config.toml
n_kv_head = 5
init_std_qkv = 0.0466
beta2 = 0.99
weight_decay = 0.19
schedule = "wsd"
batch_tokens = [16384, 32768, 65536]
seq_len = 256
Each number is 200 + 20 x the weight over its row's rms, rounded and kept within 0 to 999. Layers, rows and columns count from 0. The size before them is the row's rms in percent of the matrix's.

# layer 2 attention value, 160x160, rms 0.073, rows 58-69, columns 0-79
099,186,221,198,190,219,213,207,152,198,212,183,185,207,211,208,210,191,212,194,243,216,163,200,216,216,191,201,170,237,213,206,205,160,206,202,205,190,176,211,194,212,190,229,185,204,175,152,212,198,247,171,204,179,193,183,215,228,196,209,193,178,205,196,194,195,204,209,177,209,216,198,181,178,160,194,186,214,182,172,227
107,202,216,162,193,212,185,191,216,203,192,228,210,141,188,192,205,207,213,209,202,196,257,202,208,199,197,205,200,181,188,243,213,183,185,199,176,217,202,254,207,232,198,205,208,151,186,191,201,179,183,210,227,205,212,193,201,200,205,192,231,193,181,197,213,204,203,210,222,226,212,189,189,186,194,223,221,194,177,201,205
097,187,209,187,197,191,227,195,223,194,197,206,198,190,192,198,170,211,188,185,215,167,203,231,166,200,249,195,179,237,186,179,215,205,198,206,215,167,203,229,195,201,189,174,204,210,195,239,140,214,192,209,208,213,237,170,166,226,210,187,196,236,226,200,168,187,196,206,149,217,162,185,200,167,240,195,205,203,221,178,190
093,207,199,166,180,228,209,191,216,185,185,206,210,197,202,140,191,167,226,179,221,178,227,180,207,207,220,185,192,208,186,187,209,243,182,181,200,185,213,226,182,248,163,189,239,224,224,218,198,230,186,229,210,220,229,212,217,217,179,170,179,191,203,195,185,176,211,139,197,214,193,135,174,205,199,187,187,215,192,209,169
101,222,199,221,219,215,194,226,201,208,223,163,177,229,204,199,194,200,211,214,210,188,158,184,225,182,185,189,237,202,202,171,208,237,209,201,224,185,191,151,178,189,196,189,231,233,213,218,172,203,240,164,187,205,197,193,191,216,193,206,165,188,208,222,202,210,205,220,135,211,180,177,198,202,192,194,179,202,221,167,225
103,219,191,209,189,219,199,214,185,202,193,169,211,216,203,169,192,157,206,166,194,200,178,183,195,197,204,193,205,192,242,160,196,207,187,203,206,180,241,172,215,209,210,205,194,218,206,189,223,214,219,198,232,177,225,246,187,241,228,161,188,203,224,195,205,221,201,215,199,178,164,177,190,218,177,202,194,217,211,157,202
102,192,192,244,209,194,177,198,201,196,177,226,209,216,202,201,190,216,181,211,185,193,198,220,214,185,180,163,232,207,197,183,191,250,203,205,192,218,210,176,213,222,230,196,217,172,189,197,200,185,204,216,203,192,213,179,186,181,210,164,206,196,185,190,219,250,183,232,205,215,215,176,222,185,228,228,203,193,193,228,216
109,212,184,219,231,194,192,204,179,224,190,181,180,179,191,219,205,180,200,201,209,208,207,234,194,233,198,202,201,202,193,203,213,195,204,207,202,219,195,213,223,186,204,231,206,232,179,174,216,207,254,201,195,189,165,262,205,157,165,208,218,238,220,217,201,210,191,191,213,169,198,229,177,212,211,273,187,208,228,169,193
087,196,200,177,177,189,215,198,200,216,161,199,211,193,229,215,209,161,180,213,200,204,202,215,212,201,207,187,228,211,175,188,186,207,204,202,208,187,198,214,223,214,175,205,214,194,223,150,196,219,201,211,196,213,206,181,228,189,186,243,189,255,216,183,207,162,191,229,200,202,215,248,211,180,166,214,191,191,174,214,198
097,229,183,206,192,203,194,201,214,181,221,186,216,176,180,181,221,216,195,194,180,214,203,216,152,221,184,205,234,192,224,202,196,181,205,205,190,231,191,188,262,183,200,188,221,206,207,204,227,180,214,186,179,199,203,184,210,238,211,202,245,175,203,198,194,165,200,185,202,207,204,193,211,206,251,209,192,209,169,167,194
112,185,199,204,204,197,213,213,205,177,217,187,211,220,187,170,205,207,218,185,213,175,174,166,200,201,207,227,228,198,191,216,204,205,187,200,209,183,165,228,197,167,195,228,175,202,205,196,199,214,193,199,193,181,178,195,220,230,217,157,228,169,217,204,189,166,209,213,186,189,158,194,182,215,198,184,194,210,176,172,211
093,198,201,183,215,195,202,193,215,196,147,187,210,200,223,213,207,220,193,183,209,190,228,200,216,172,173,179,212,221,164,182,209,180,201,208,227,187,199,216,211,199,188,193,230,193,210,216,190,220,223,210,193,145,209,183,208,224,187,190,246,212,232,183,177,176,189,197,166,204,216,164,185,198,183,220,224,198,215,230,194
# layer 2 attention output (transposed), 160x160, rms 0.0629, rows 58-69, columns 0-79
100,183,178,232,233,211,210,178,181,206,216,208,206,196,220,183,220,200,212,231,217,228,185,187,200,196,202,200,188,220,197,192,212,183,191,205,198,211,199,197,184,210,192,198,172,251,201,205,241,213,197,180,195,201,197,217,192,206,213,215,200,234,211,176,216,189,232,202,205,186,202,182,214,194,220,188,179,201,182,153,226
085,207,232,226,202,206,231,217,194,198,176,193,179,230,206,156,200,199,140,219,183,179,202,183,229,204,175,181,200,203,222,210,186,212,217,245,192,200,226,177,189,206,207,206,173,195,194,232,174,189,202,198,184,182,184,204,201,210,222,228,192,231,181,200,178,204,225,195,193,156,212,174,227,190,186,201,202,186,221,204,198
096,192,198,189,235,219,196,202,196,215,190,162,190,161,202,203,203,227,199,196,210,212,236,226,189,185,170,174,176,174,215,222,190,190,215,185,220,211,177,199,210,190,199,222,179,201,200,219,189,180,227,193,221,178,219,226,155,220,199,215,200,178,197,191,208,224,202,205,196,187,199,189,211,167,195,225,207,176,171,206,182
088,186,191,236,196,195,205,205,193,177,178,181,200,185,231,221,210,178,164,197,230,188,189,188,227,228,159,188,198,182,175,211,169,208,213,218,196,216,185,179,224,189,193,216,201,241,196,206,203,204,149,205,212,193,196,193,199,214,211,227,212,195,183,203,189,220,222,186,174,222,167,229,180,184,191,202,218,194,223,159,208
089,212,209,153,194,217,186,195,220,185,225,204,183,208,183,212,177,190,204,178,216,218,197,204,162,186,186,187,190,238,186,224,208,173,189,221,182,205,182,215,207,230,197,241,186,190,188,206,210,245,208,189,217,182,215,186,218,217,194,170,213,194,216,205,188,206,195,174,223,212,213,218,165,173,202,225,198,192,254,192,229
106,227,193,184,215,200,205,182,185,217,213,216,191,159,232,184,248,221,222,223,227,189,193,199,210,178,180,213,203,217,209,189,207,203,222,193,179,205,208,202,165,191,219,193,181,249,221,161,238,177,191,190,231,209,233,188,186,197,198,176,198,196,181,207,181,189,234,161,211,219,158,211,204,201,196,208,178,210,179,180,213
091,194,207,216,201,166,222,204,209,195,222,185,223,221,175,180,162,183,182,190,207,212,204,227,181,147,216,202,230,186,202,188,212,224,178,185,205,194,191,195,181,225,224,235,202,220,190,235,174,226,222,200,195,222,205,213,253,175,184,186,206,175,178,167,222,202,182,236,171,225,184,196,216,182,197,189,202,170,204,190,181
089,226,209,212,198,206,185,185,210,229,224,167,196,220,227,228,196,208,221,237,205,224,213,202,185,173,186,219,208,223,205,175,212,224,229,201,202,196,217,232,207,186,194,218,189,201,183,188,208,161,194,153,179,193,227,243,181,161,199,210,181,183,219,192,188,206,210,157,188,179,212,234,210,198,228,196,190,172,222,181,186
093,186,186,189,173,190,162,221,175,207,190,217,190,172,211,219,227,201,221,206,234,203,194,210,182,209,206,190,186,214,167,203,168,218,205,166,229,219,175,231,182,201,188,201,195,198,227,203,195,201,176,217,242,199,222,188,224,211,202,214,179,203,197,177,184,162,185,217,222,208,180,197,215,197,178,158,194,228,226,218,179
098,210,215,192,222,223,217,184,207,209,233,203,185,158,200,192,189,153,229,210,205,191,202,169,214,199,215,192,212,175,224,184,229,217,180,216,221,175,165,190,197,193,168,172,178,183,207,200,217,212,189,171,182,248,180,222,212,168,196,206,188,207,193,159,171,191,189,215,175,180,204,231,206,215,208,196,188,217,180,192,205
092,189,218,192,199,186,190,192,194,178,215,180,221,201,184,224,185,196,235,207,191,191,224,203,175,201,228,189,186,180,185,200,227,211,220,224,190,154,184,195,191,209,214,209,169,212,167,214,188,227,198,199,167,224,203,192,175,197,191,193,210,182,198,185,209,206,225,215,207,186,168,172,192,199,205,189,184,223,208,227,216
097,204,216,182,190,207,177,172,197,156,208,196,213,171,231,223,223,207,178,214,191,182,218,192,216,182,211,205,161,221,180,218,215,175,197,208,205,175,200,183,214,194,167,207,207,208,218,211,182,175,183,180,187,183,229,181,181,194,207,204,236,218,194,213,217,215,214,212,182,241,190,171,179,200,193,207,238,200,233,233,244
# layer 2 attention query, 160x160, rms 0.0747, rows 64-95, columns 0-79
118,195,187,216,206,189,194,179,175,224,198,215,193,198,213,167,187,188,184,256,193,227,222,157,208,218,199,215,203,221,215,173,226,195,202,189,182,206,206,155,197,187,221,195,156,211,224,230,209,154,175,207,204,182,184,205,191,206,200,173,217,206,195,182,206,173,214,226,219,231,185,179,234,224,173,196,181,197,167,203,209
099,171,198,201,225,218,204,234,235,205,157,209,213,210,191,240,203,203,186,222,182,192,203,230,206,184,173,188,212,167,211,152,194,176,189,203,229,176,197,221,194,185,201,181,155,189,191,197,218,168,199,171,144,185,198,217,208,187,202,200,209,203,197,220,191,198,185,212,170,209,220,192,179,194,187,209,198,195,189,197,161
102,218,155,209,174,186,196,138,167,218,211,187,186,214,205,183,176,203,203,204,192,199,213,183,206,212,213,201,193,235,214,225,207,209,220,179,175,229,204,170,206,201,204,200,230,208,220,191,213,165,189,220,234,196,205,186,193,211,222,197,198,203,207,160,231,207,217,196,207,217,195,181,240,218,191,199,193,221,220,198,236
093,166,186,219,213,184,184,168,172,208,172,198,204,212,210,223,207,173,173,227,206,209,209,177,244,212,184,201,211,227,224,183,236,172,187,201,186,198,211,183,197,171,204,187,153,229,206,232,222,160,162,184,201,196,200,211,206,213,208,200,193,216,193,182,190,203,203,215,214,228,182,209,254,224,176,184,192,193,206,221,190
103,191,222,193,225,208,186,220,210,211,184,211,237,225,209,213,197,196,217,212,188,194,214,233,218,191,194,180,205,218,205,194,227,162,187,193,221,173,202,205,209,195,219,195,172,190,210,217,191,200,187,164,196,190,217,212,225,207,229,210,202,233,210,210,160,193,207,221,190,211,170,191,191,193,204,199,198,176,197,211,168
098,226,218,207,202,209,222,265,230,195,206,205,208,220,188,176,184,207,220,192,203,181,218,203,181,167,210,183,184,165,173,209,190,230,209,170,195,197,193,207,207,237,204,208,210,184,182,182,195,229,216,208,173,201,192,195,193,188,182,204,214,172,191,186,203,207,208,180,190,163,209,207,136,190,222,221,211,209,179,215,209
088,241,228,209,217,220,228,261,233,207,215,234,196,177,199,168,189,199,206,188,212,192,193,212,187,191,208,200,188,180,200,194,183,216,208,200,199,179,187,228,206,220,229,210,206,198,199,173,186,239,209,190,213,222,189,207,171,202,181,182,210,200,184,244,211,202,161,193,227,178,192,205,147,159,214,196,197,163,180,210,175
081,213,203,178,186,197,176,188,181,225,205,193,161,184,190,191,160,196,230,188,177,186,208,192,190,196,229,202,214,189,214,192,204,169,232,191,210,220,214,175,207,188,205,178,225,176,175,187,214,164,196,184,231,196,231,211,185,211,223,171,197,203,240,196,216,193,218,202,187,210,186,167,174,180,204,222,168,225,188,184,216
087,229,190,165,221,197,164,194,172,206,199,207,159,185,198,174,170,202,200,179,177,189,214,210,177,230,221,195,193,192,191,193,222,186,188,204,187,202,226,180,197,197,208,189,219,172,192,200,237,193,177,207,208,217,154,205,180,190,215,183,206,216,209,194,224,219,213,180,186,189,211,181,162,230,172,193,158,238,217,190,242
083,160,172,198,177,187,185,146,179,206,190,184,217,219,204,210,190,195,207,193,199,225,185,191,200,215,222,187,197,211,201,209,190,189,202,220,213,211,196,206,170,190,191,213,203,242,243,214,185,171,181,214,194,213,172,188,208,226,203,205,215,195,182,203,192,189,171,215,189,222,204,177,268,227,196,197,204,221,240,204,197
104,223,226,232,230,184,222,251,218,210,187,189,212,242,203,201,199,201,214,206,202,196,212,198,215,169,185,198,182,229,180,169,224,201,206,199,222,167,234,204,224,215,191,181,200,187,196,214,161,240,219,200,170,217,206,192,210,156,193,181,209,180,205,220,159,185,184,209,192,183,212,245,151,170,219,201,228,204,202,209,182
077,217,224,190,225,187,184,224,239,203,211,208,165,195,169,216,177,214,205,193,155,192,184,203,161,215,217,147,201,175,192,161,171,170,184,181,186,168,180,200,219,170,209,184,228,167,201,206,203,227,203,193,208,228,174,189,190,186,207,178,206,184,232,205,204,202,182,172,191,169,202,172,161,167,211,206,198,234,162,196,223
111,195,238,187,244,211,185,240,240,168,189,189,227,204,224,211,234,213,195,191,248,195,194,196,182,173,171,199,210,194,173,189,196,208,183,215,228,170,199,240,184,197,180,226,199,180,194,174,178,227,216,201,181,208,226,222,223,182,201,204,211,211,182,208,186,197,162,189,193,211,212,219,205,213,206,216,213,195,211,245,153
075,237,236,185,217,175,185,220,230,200,208,200,170,180,190,205,176,163,231,173,185,186,172,206,203,222,228,208,205,196,178,180,179,177,197,201,197,193,226,176,212,164,207,212,218,178,201,210,239,226,199,178,206,237,181,192,179,198,206,182,189,199,234,222,177,204,195,180,217,211,200,180,145,193,216,197,181,199,175,225,199
103,208,212,179,178,198,230,211,229,215,219,193,235,164,220,220,211,231,183,209,227,185,206,197,193,211,221,208,188,220,231,195,189,185,199,191,181,171,170,197,217,200,199,179,208,230,189,205,164,229,206,192,173,191,240,181,209,207,156,194,169,209,216,171,197,195,224,218,192,187,179,216,161,189,216,193,208,162,175,215,177
109,195,191,225,152,210,193,199,180,212,171,211,185,222,211,187,198,178,209,223,191,216,252,188,244,211,191,196,175,196,205,209,234,191,210,193,220,176,224,185,201,210,186,192,209,206,210,210,232,206,194,199,187,214,184,170,201,183,215,237,181,182,199,194,177,212,212,241,158,189,214,178,219,150,211,206,189,212,196,200,175
102,213,191,183,171,225,209,194,228,207,183,177,210,155,221,200,197,217,169,203,208,190,201,243,166,185,171,200,214,230,193,201,192,203,183,238,190,195,211,251,220,201,182,199,231,201,230,216,189,213,196,187,229,222,219,177,212,199,222,189,226,205,197,193,208,191,203,206,165,198,212,197,182,233,161,227,193,221,208,202,208
097,188,190,208,214,180,163,197,210,215,176,219,209,216,217,190,219,186,193,175,206,204,237,194,239,223,226,221,199,196,179,215,191,190,208,182,215,193,191,205,218,228,207,204,203,209,215,243,188,192,191,201,188,243,223,197,221,198,207,230,190,197,169,195,219,196,240,197,183,190,191,202,210,206,183,182,205,214,195,198,221
097,180,165,192,170,197,240,199,209,226,204,200,207,175,231,207,180,187,194,207,212,207,198,228,199,213,200,200,201,222,230,191,165,197,213,216,203,199,169,187,199,172,211,200,213,213,184,219,182,232,241,230,198,184,224,188,222,176,202,259,165,183,211,195,189,187,217,195,166,172,201,211,239,178,209,212,222,190,198,186,178
100,218,194,194,194,176,173,231,195,175,187,171,209,190,212,208,212,195,197,192,185,193,242,187,229,171,154,197,210,176,219,194,236,198,221,190,182,167,197,156,177,194,200,199,202,231,206,200,208,208,223,183,165,178,221,195,193,162,158,211,207,192,170,206,201,216,237,171,179,196,202,226,194,172,215,243,232,185,178,207,233
098,195,205,190,206,206,163,187,229,180,203,204,213,161,199,226,219,230,180,215,195,163,191,210,201,211,191,233,221,207,183,229,181,221,145,182,203,192,199,216,208,210,196,218,221,193,188,199,212,213,223,219,171,179,218,216,198,183,196,189,202,197,186,191,255,202,217,185,220,176,191,205,217,225,179,217,227,182,184,217,192
104,198,171,196,178,206,193,226,170,172,182,222,198,214,186,234,215,210,222,201,192,231,213,201,179,218,206,189,218,225,201,216,209,175,180,212,209,214,192,182,210,194,176,220,197,245,182,184,232,201,220,182,216,201,188,199,203,233,183,233,216,207,181,185,196,207,203,210,182,196,175,178,242,262,185,193,188,187,222,194,199
103,216,191,203,204,178,229,179,170,154,226,228,206,180,192,187,215,240,206,222,205,204,207,188,207,221,213,190,205,201,174,229,198,201,205,197,141,228,193,184,202,191,204,201,222,201,169,236,219,194,199,195,221,211,160,193,214,188,185,201,202,199,203,184,200,186,196,172,232,242,168,191,210,198,219,172,186,173,179,216,202
106,209,210,215,200,216,205,208,214,228,198,216,191,171,221,187,175,220,183,203,245,209,174,212,163,193,235,233,170,210,190,219,160,198,177,193,203,215,191,220,204,227,218,192,196,181,199,224,185,210,204,180,262,210,220,208,195,197,222,207,188,190,179,194,215,209,198,182,192,192,195,180,183,167,166,212,147,201,168,211,231
101,195,183,189,193,227,219,192,181,184,205,226,203,160,190,220,186,213,198,209,194,190,217,206,180,168,202,176,222,183,229,164,215,185,210,190,200,197,174,221,191,160,215,234,215,224,197,166,162,187,200,181,164,176,213,210,202,201,180,197,225,192,204,170,208,201,207,185,184,195,192,185,198,182,225,172,226,217,243,204,192
106,215,209,223,215,230,206,223,177,184,214,222,184,197,199,143,207,173,187,219,209,203,194,179,222,196,227,194,192,172,227,189,186,191,200,195,186,208,202,213,259,205,203,194,234,182,207,204,192,194,170,158,227,210,224,197,189,183,258,207,191,205,184,146,182,196,160,194,232,152,224,202,204,150,193,196,150,250,181,205,201
115,208,209,196,190,200,222,183,198,191,218,187,205,137,207,194,227,227,160,196,184,182,183,192,170,190,222,216,212,219,212,202,221,210,196,211,184,207,186,184,192,191,220,187,202,200,273,180,216,188,211,164,196,202,214,189,180,187,181,199,192,243,189,212,218,210,221,209,228,218,198,196,195,194,178,211,219,151,176,205,199
103,187,191,222,202,203,177,197,174,202,175,199,186,227,200,212,197,176,206,186,230,188,164,188,218,186,175,213,192,213,192,191,214,216,244,214,178,162,199,221,182,201,191,211,175,205,194,210,161,191,196,191,161,227,193,200,206,194,193,189,209,165,183,200,186,193,170,223,186,200,221,212,167,183,197,207,174,242,251,207,233
103,198,181,207,230,186,227,186,209,203,228,218,243,196,211,187,221,233,197,216,222,190,155,185,215,192,203,212,183,218,208,196,181,189,210,187,213,180,201,193,206,214,209,174,203,209,207,222,176,191,249,196,233,174,258,200,208,204,200,213,170,182,184,175,211,196,192,180,232,185,220,231,197,181,209,179,175,139,194,207,180
102,219,188,187,160,215,255,201,223,211,206,210,221,148,180,155,210,179,218,206,212,206,229,209,185,210,178,181,179,164,221,229,180,180,227,189,164,245,188,210,191,212,192,172,205,202,192,169,187,199,165,219,215,169,212,183,226,181,183,223,215,219,215,178,166,208,188,204,219,175,210,216,184,168,231,185,205,199,198,211,208
100,208,195,207,196,203,206,190,158,222,234,225,198,190,177,180,224,184,213,215,199,193,216,192,228,228,193,188,219,221,244,194,228,201,176,195,187,216,160,185,183,205,199,191,218,220,170,178,204,230,224,199,210,167,142,203,196,206,200,198,215,184,189,223,205,216,202,234,233,213,203,184,192,200,191,230,211,164,205,203,191
105,201,226,195,194,176,220,198,207,180,218,225,238,217,179,192,214,257,203,221,218,212,220,214,198,182,180,220,176,217,186,223,233,216,206,198,211,177,229,218,176,255,226,197,191,190,190,160,198,199,220,193,176,215,198,209,201,223,186,194,228,195,209,218,213,176,220,191,234,161,198,218,156,183,204,207,185,152,194,211,200
# layer 2 attention key, 160x160, rms 0.0744, rows 64-95, columns 0-79
102,240,207,180,222,222,216,174,179,181,190,195,168,164,196,196,211,213,228,192,193,213,219,198,173,212,214,218,194,207,240,217,202,198,222,144,186,217,182,211,170,174,203,200,190,181,191,199,207,187,196,225,217,206,199,206,197,213,231,171,174,195,214,166,234,201,242,215,209,216,202,192,193,220,184,201,200,199,192,219,199
105,232,196,215,152,224,195,183,200,215,196,223,196,188,185,177,222,214,193,238,180,222,214,173,229,244,209,240,167,199,200,206,175,211,193,217,151,203,205,179,223,218,215,175,168,197,190,207,223,154,176,199,212,197,176,198,171,178,207,175,192,194,211,205,218,216,190,221,215,207,211,212,194,191,190,186,142,239,166,224,200
115,203,195,164,205,192,249,190,201,190,191,189,198,171,215,202,207,199,218,177,216,218,215,190,155,173,182,215,189,206,216,204,233,216,215,142,196,200,173,239,196,193,189,246,209,219,157,220,186,217,223,208,174,229,237,212,224,204,206,202,191,200,210,172,215,197,229,198,206,186,195,187,203,211,210,209,225,192,211,220,202
074,216,189,175,188,212,209,132,187,198,202,219,192,188,222,176,219,196,216,224,181,236,220,200,213,229,191,207,188,237,205,227,240,203,219,156,147,211,198,186,179,209,223,199,161,191,199,173,201,196,188,186,189,207,177,189,196,208,214,192,206,196,196,168,212,223,229,204,199,176,200,195,193,217,208,203,183,212,173,216,199
101,157,172,201,187,190,214,228,226,227,193,201,191,217,221,221,210,177,193,209,196,197,187,198,228,164,192,207,199,168,213,186,170,225,203,235,224,189,195,179,197,211,221,164,191,200,238,202,193,191,181,188,199,198,189,192,160,190,184,210,196,194,201,237,179,226,186,204,182,198,203,188,195,173,210,191,203,182,196,204,190
095,222,230,190,188,165,212,228,219,194,208,204,237,220,184,197,177,223,179,149,204,192,182,209,199,178,231,187,193,206,214,211,180,195,167,204,209,228,216,215,242,201,186,219,202,195,186,207,232,209,208,204,214,192,201,199,261,204,226,197,195,228,202,219,166,196,159,182,212,239,180,221,193,199,186,198,205,241,200,208,179
062,201,221,203,201,181,194,248,186,205,185,216,186,193,161,205,210,208,195,186,191,175,244,170,190,221,201,228,200,169,216,190,180,153,171,196,222,210,203,221,195,233,197,209,202,222,198,225,217,212,209,214,200,212,181,205,242,202,178,203,203,226,189,223,211,199,233,202,181,204,171,224,212,221,147,203,203,227,228,245,209
103,190,176,185,201,190,216,168,198,198,197,187,209,171,216,211,178,193,248,191,206,207,206,208,182,167,176,186,208,235,200,215,232,210,229,115,215,188,188,208,198,191,204,191,213,201,139,205,186,202,209,210,194,202,221,192,227,202,207,203,208,189,201,156,199,215,214,185,185,186,214,179,198,214,219,205,212,179,198,207,192
074,199,163,186,176,192,202,149,204,185,217,181,203,177,237,216,200,196,221,193,201,206,155,224,183,172,202,195,198,217,211,194,237,196,252,148,196,206,196,195,175,185,218,199,222,225,179,190,179,212,203,191,172,188,248,209,212,224,206,210,202,201,247,177,194,223,190,192,212,181,187,187,219,196,207,188,208,186,209,189,199
121,193,190,238,217,211,203,207,218,197,201,202,189,173,228,213,249,169,168,230,203,199,196,181,209,205,179,199,191,173,202,184,203,215,189,236,180,198,194,185,196,227,235,180,175,202,240,162,192,184,157,187,180,222,198,210,135,186,220,200,202,196,208,231,190,234,177,223,191,199,212,193,193,165,201,197,176,218,200,214,203
071,251,225,190,214,195,204,175,155,177,184,213,188,222,157,194,195,175,163,209,165,185,187,193,228,240,196,190,199,192,201,187,224,194,154,209,212,205,198,210,203,186,185,193,179,190,219,221,210,187,191,198,227,185,155,223,186,194,198,207,201,217,209,187,212,192,188,202,262,231,202,213,214,222,191,233,190,195,203,162,192
101,191,184,191,216,195,192,156,157,192,216,171,190,206,222,203,185,175,220,204,212,212,172,208,192,162,176,175,218,235,211,201,228,200,213,144,209,227,207,210,166,187,207,215,202,206,166,196,169,193,196,201,177,185,225,203,209,218,182,198,209,217,225,143,196,216,214,198,194,216,200,213,219,223,192,214,222,176,190,190,202
059,228,225,229,192,176,190,186,186,212,195,209,172,201,176,177,180,207,190,221,175,195,194,201,209,243,205,218,196,181,230,192,198,191,155,233,195,237,201,192,203,197,195,191,186,183,215,211,218,194,187,229,212,218,138,181,168,215,207,191,193,232,189,198,212,197,205,226,236,209,187,225,205,191,185,194,198,194,201,187,217
181,205,167,191,178,185,221,144,164,201,200,206,191,191,219,212,149,188,224,214,191,204,211,191,199,204,200,198,200,239,213,202,241,193,224,136,177,208,190,202,205,186,211,206,182,196,159,198,206,187,199,210,188,204,210,196,189,199,200,207,205,210,221,149,236,209,210,203,211,196,200,199,204,220,197,200,215,181,222,194,208
115,195,192,184,177,176,214,210,193,203,188,207,176,218,211,205,198,199,181,202,186,256,196,210,195,169,193,198,202,212,187,204,244,220,211,168,180,250,166,215,235,193,233,197,212,187,202,207,177,192,198,210,203,212,203,198,191,201,213,200,198,193,217,182,214,219,255,175,234,191,224,188,228,235,228,226,182,203,224,180,204
095,179,227,191,224,236,205,211,208,212,217,228,202,180,211,235,196,229,198,177,147,213,213,220,225,182,211,217,186,216,213,210,197,222,164,202,191,181,190,224,206,162,175,179,222,221,212,183,202,179,230,172,189,216,210,198,207,203,196,193,171,184,196,210,232,213,217,162,206,208,200,217,141,211,193,204,204,185,196,191,173
103,171,192,184,196,187,181,207,192,199,215,201,171,223,196,216,199,203,204,203,183,222,184,215,222,173,226,153,196,165,224,182,169,175,232,196,239,224,156,213,205,217,231,221,199,152,209,170,162,194,187,225,219,148,222,191,202,201,184,200,201,167,185,182,193,241,189,224,199,193,194,211,237,198,225,204,229,180,227,209,227
105,246,186,184,193,196,197,197,216,159,210,206,206,216,205,187,197,211,168,192,189,189,203,217,156,214,207,198,178,161,173,222,201,161,181,227,160,219,219,184,225,194,209,222,192,221,229,200,192,198,186,200,204,213,202,215,211,235,176,168,220,213,213,222,230,184,197,211,227,229,185,214,188,179,171,186,199,195,210,229,206
101,193,200,200,185,189,196,223,224,198,197,204,187,236,210,185,219,207,214,205,202,222,224,238,186,227,178,173,218,182,197,219,211,198,171,196,188,217,204,224,206,217,164,189,179,206,198,198,194,198,199,201,215,202,171,206,196,209,174,170,218,198,201,232,208,191,230,191,239,199,203,210,178,179,209,189,196,163,172,181,193
101,215,193,159,231,208,181,188,216,189,205,210,212,182,198,225,207,226,194,201,190,229,207,217,209,161,192,194,212,187,184,226,177,205,162,193,178,227,182,173,224,193,174,198,210,226,188,188,191,199,191,205,202,222,219,199,170,212,245,214,177,185,191,182,220,184,207,177,198,165,215,216,183,217,218,196,179,205,216,185,224
103,213,185,177,183,210,172,224,212,205,201,201,182,217,202,156,196,222,170,207,230,197,191,221,173,207,223,229,208,165,180,193,184,169,183,203,182,229,216,199,204,213,180,213,207,186,186,208,188,163,179,167,237,203,204,174,215,223,190,219,191,212,209,227,205,161,184,200,200,210,196,213,198,184,194,170,198,171,208,190,218
100,210,210,169,216,190,223,220,214,180,203,204,211,202,218,170,199,224,205,204,208,195,218,204,209,195,214,229,200,187,212,205,220,197,153,171,200,201,220,192,201,241,213,213,197,198,214,168,195,190,220,183,211,227,177,178,171,180,188,196,160,220,215,221,240,185,235,220,175,204,181,207,197,187,181,182,208,204,158,176,231
104,229,201,171,184,254,226,212,211,201,158,173,186,181,243,187,231,214,187,207,172,208,193,202,186,173,217,205,242,198,206,168,211,222,168,203,175,184,193,184,191,192,198,181,191,214,273,235,184,222,172,221,183,228,200,203,153,199,199,196,169,247,213,208,184,223,208,188,185,214,199,201,192,198,187,220,191,198,214,192,210
100,231,183,196,190,243,176,222,220,205,221,237,201,189,211,169,186,196,206,218,168,196,223,207,164,193,182,177,193,189,190,217,206,189,232,188,192,188,168,201,195,218,218,211,207,213,175,185,180,188,219,217,196,219,197,214,213,216,205,199,220,182,200,178,222,185,208,186,213,184,186,215,212,212,241,205,243,174,207,200,215
101,189,190,221,233,187,222,188,206,209,213,182,192,182,210,159,206,206,244,202,211,218,157,187,230,195,201,202,200,219,198,233,182,211,241,204,190,219,189,215,187,209,186,197,213,187,206,225,195,206,206,208,207,165,175,176,218,158,204,191,219,222,196,199,170,194,224,191,189,191,230,216,194,171,200,203,175,239,178,210,194
111,216,219,201,181,193,195,187,203,185,194,198,198,186,184,212,207,222,185,209,143,185,184,181,201,209,171,179,218,219,204,183,217,201,177,212,164,200,209,198,189,189,199,196,185,222,241,222,211,190,198,251,191,196,192,186,233,231,210,197,197,219,207,192,211,207,221,216,191,234,202,214,170,201,189,218,221,185,225,205,205
112,169,200,184,199,221,198,226,201,239,202,205,199,192,201,231,211,198,203,187,182,228,218,185,203,176,187,210,219,204,179,204,161,194,209,195,210,195,160,207,210,194,208,224,199,174,168,194,204,201,229,203,214,198,198,217,187,204,217,233,186,155,177,189,193,196,209,197,194,165,205,208,230,239,238,226,199,206,215,194,225
103,253,248,213,175,160,186,167,211,155,213,228,204,192,200,177,193,183,222,200,145,230,196,194,206,228,206,178,202,157,205,206,178,191,195,181,171,204,220,203,230,188,215,184,206,234,222,216,186,174,200,198,215,185,204,214,207,187,210,181,215,176,194,198,200,250,197,206,205,214,202,217,207,166,195,204,207,218,190,212,189
104,204,194,210,206,203,202,246,207,225,193,185,156,200,220,202,252,194,226,212,194,220,261,192,192,160,188,169,187,193,191,214,188,191,217,183,202,196,192,179,205,172,189,193,216,202,223,217,212,202,204,178,223,191,162,197,214,188,196,230,197,177,190,204,198,190,237,193,215,201,208,193,217,240,212,219,223,181,218,216,213
101,158,194,227,162,210,207,208,215,216,194,175,206,237,219,192,183,183,174,189,181,242,174,196,205,193,214,175,188,206,200,183,197,213,229,216,190,194,196,202,224,182,213,199,222,228,218,233,171,236,200,237,191,183,226,204,242,211,206,180,199,197,223,214,208,196,231,182,246,202,198,172,181,216,219,230,182,219,199,191,179
098,176,206,210,162,186,230,204,192,222,177,181,201,180,230,189,194,205,222,207,177,215,179,162,186,204,224,237,176,171,184,197,191,182,215,195,202,184,192,225,224,194,228,198,208,218,212,234,175,205,213,187,229,214,198,200,208,160,200,199,189,215,229,191,181,198,213,181,187,176,200,194,196,199,171,210,160,225,179,183,192
103,225,199,226,214,179,215,225,205,231,222,203,163,182,204,180,199,165,218,202,185,205,207,169,190,183,227,190,185,198,233,193,208,196,218,194,243,181,186,175,220,183,205,197,225,200,234,217,202,208,230,167,225,190,226,214,192,168,213,240,181,176,208,210,185,215,207,150,187,199,192,186,234,212,219,206,205,204,239,206,178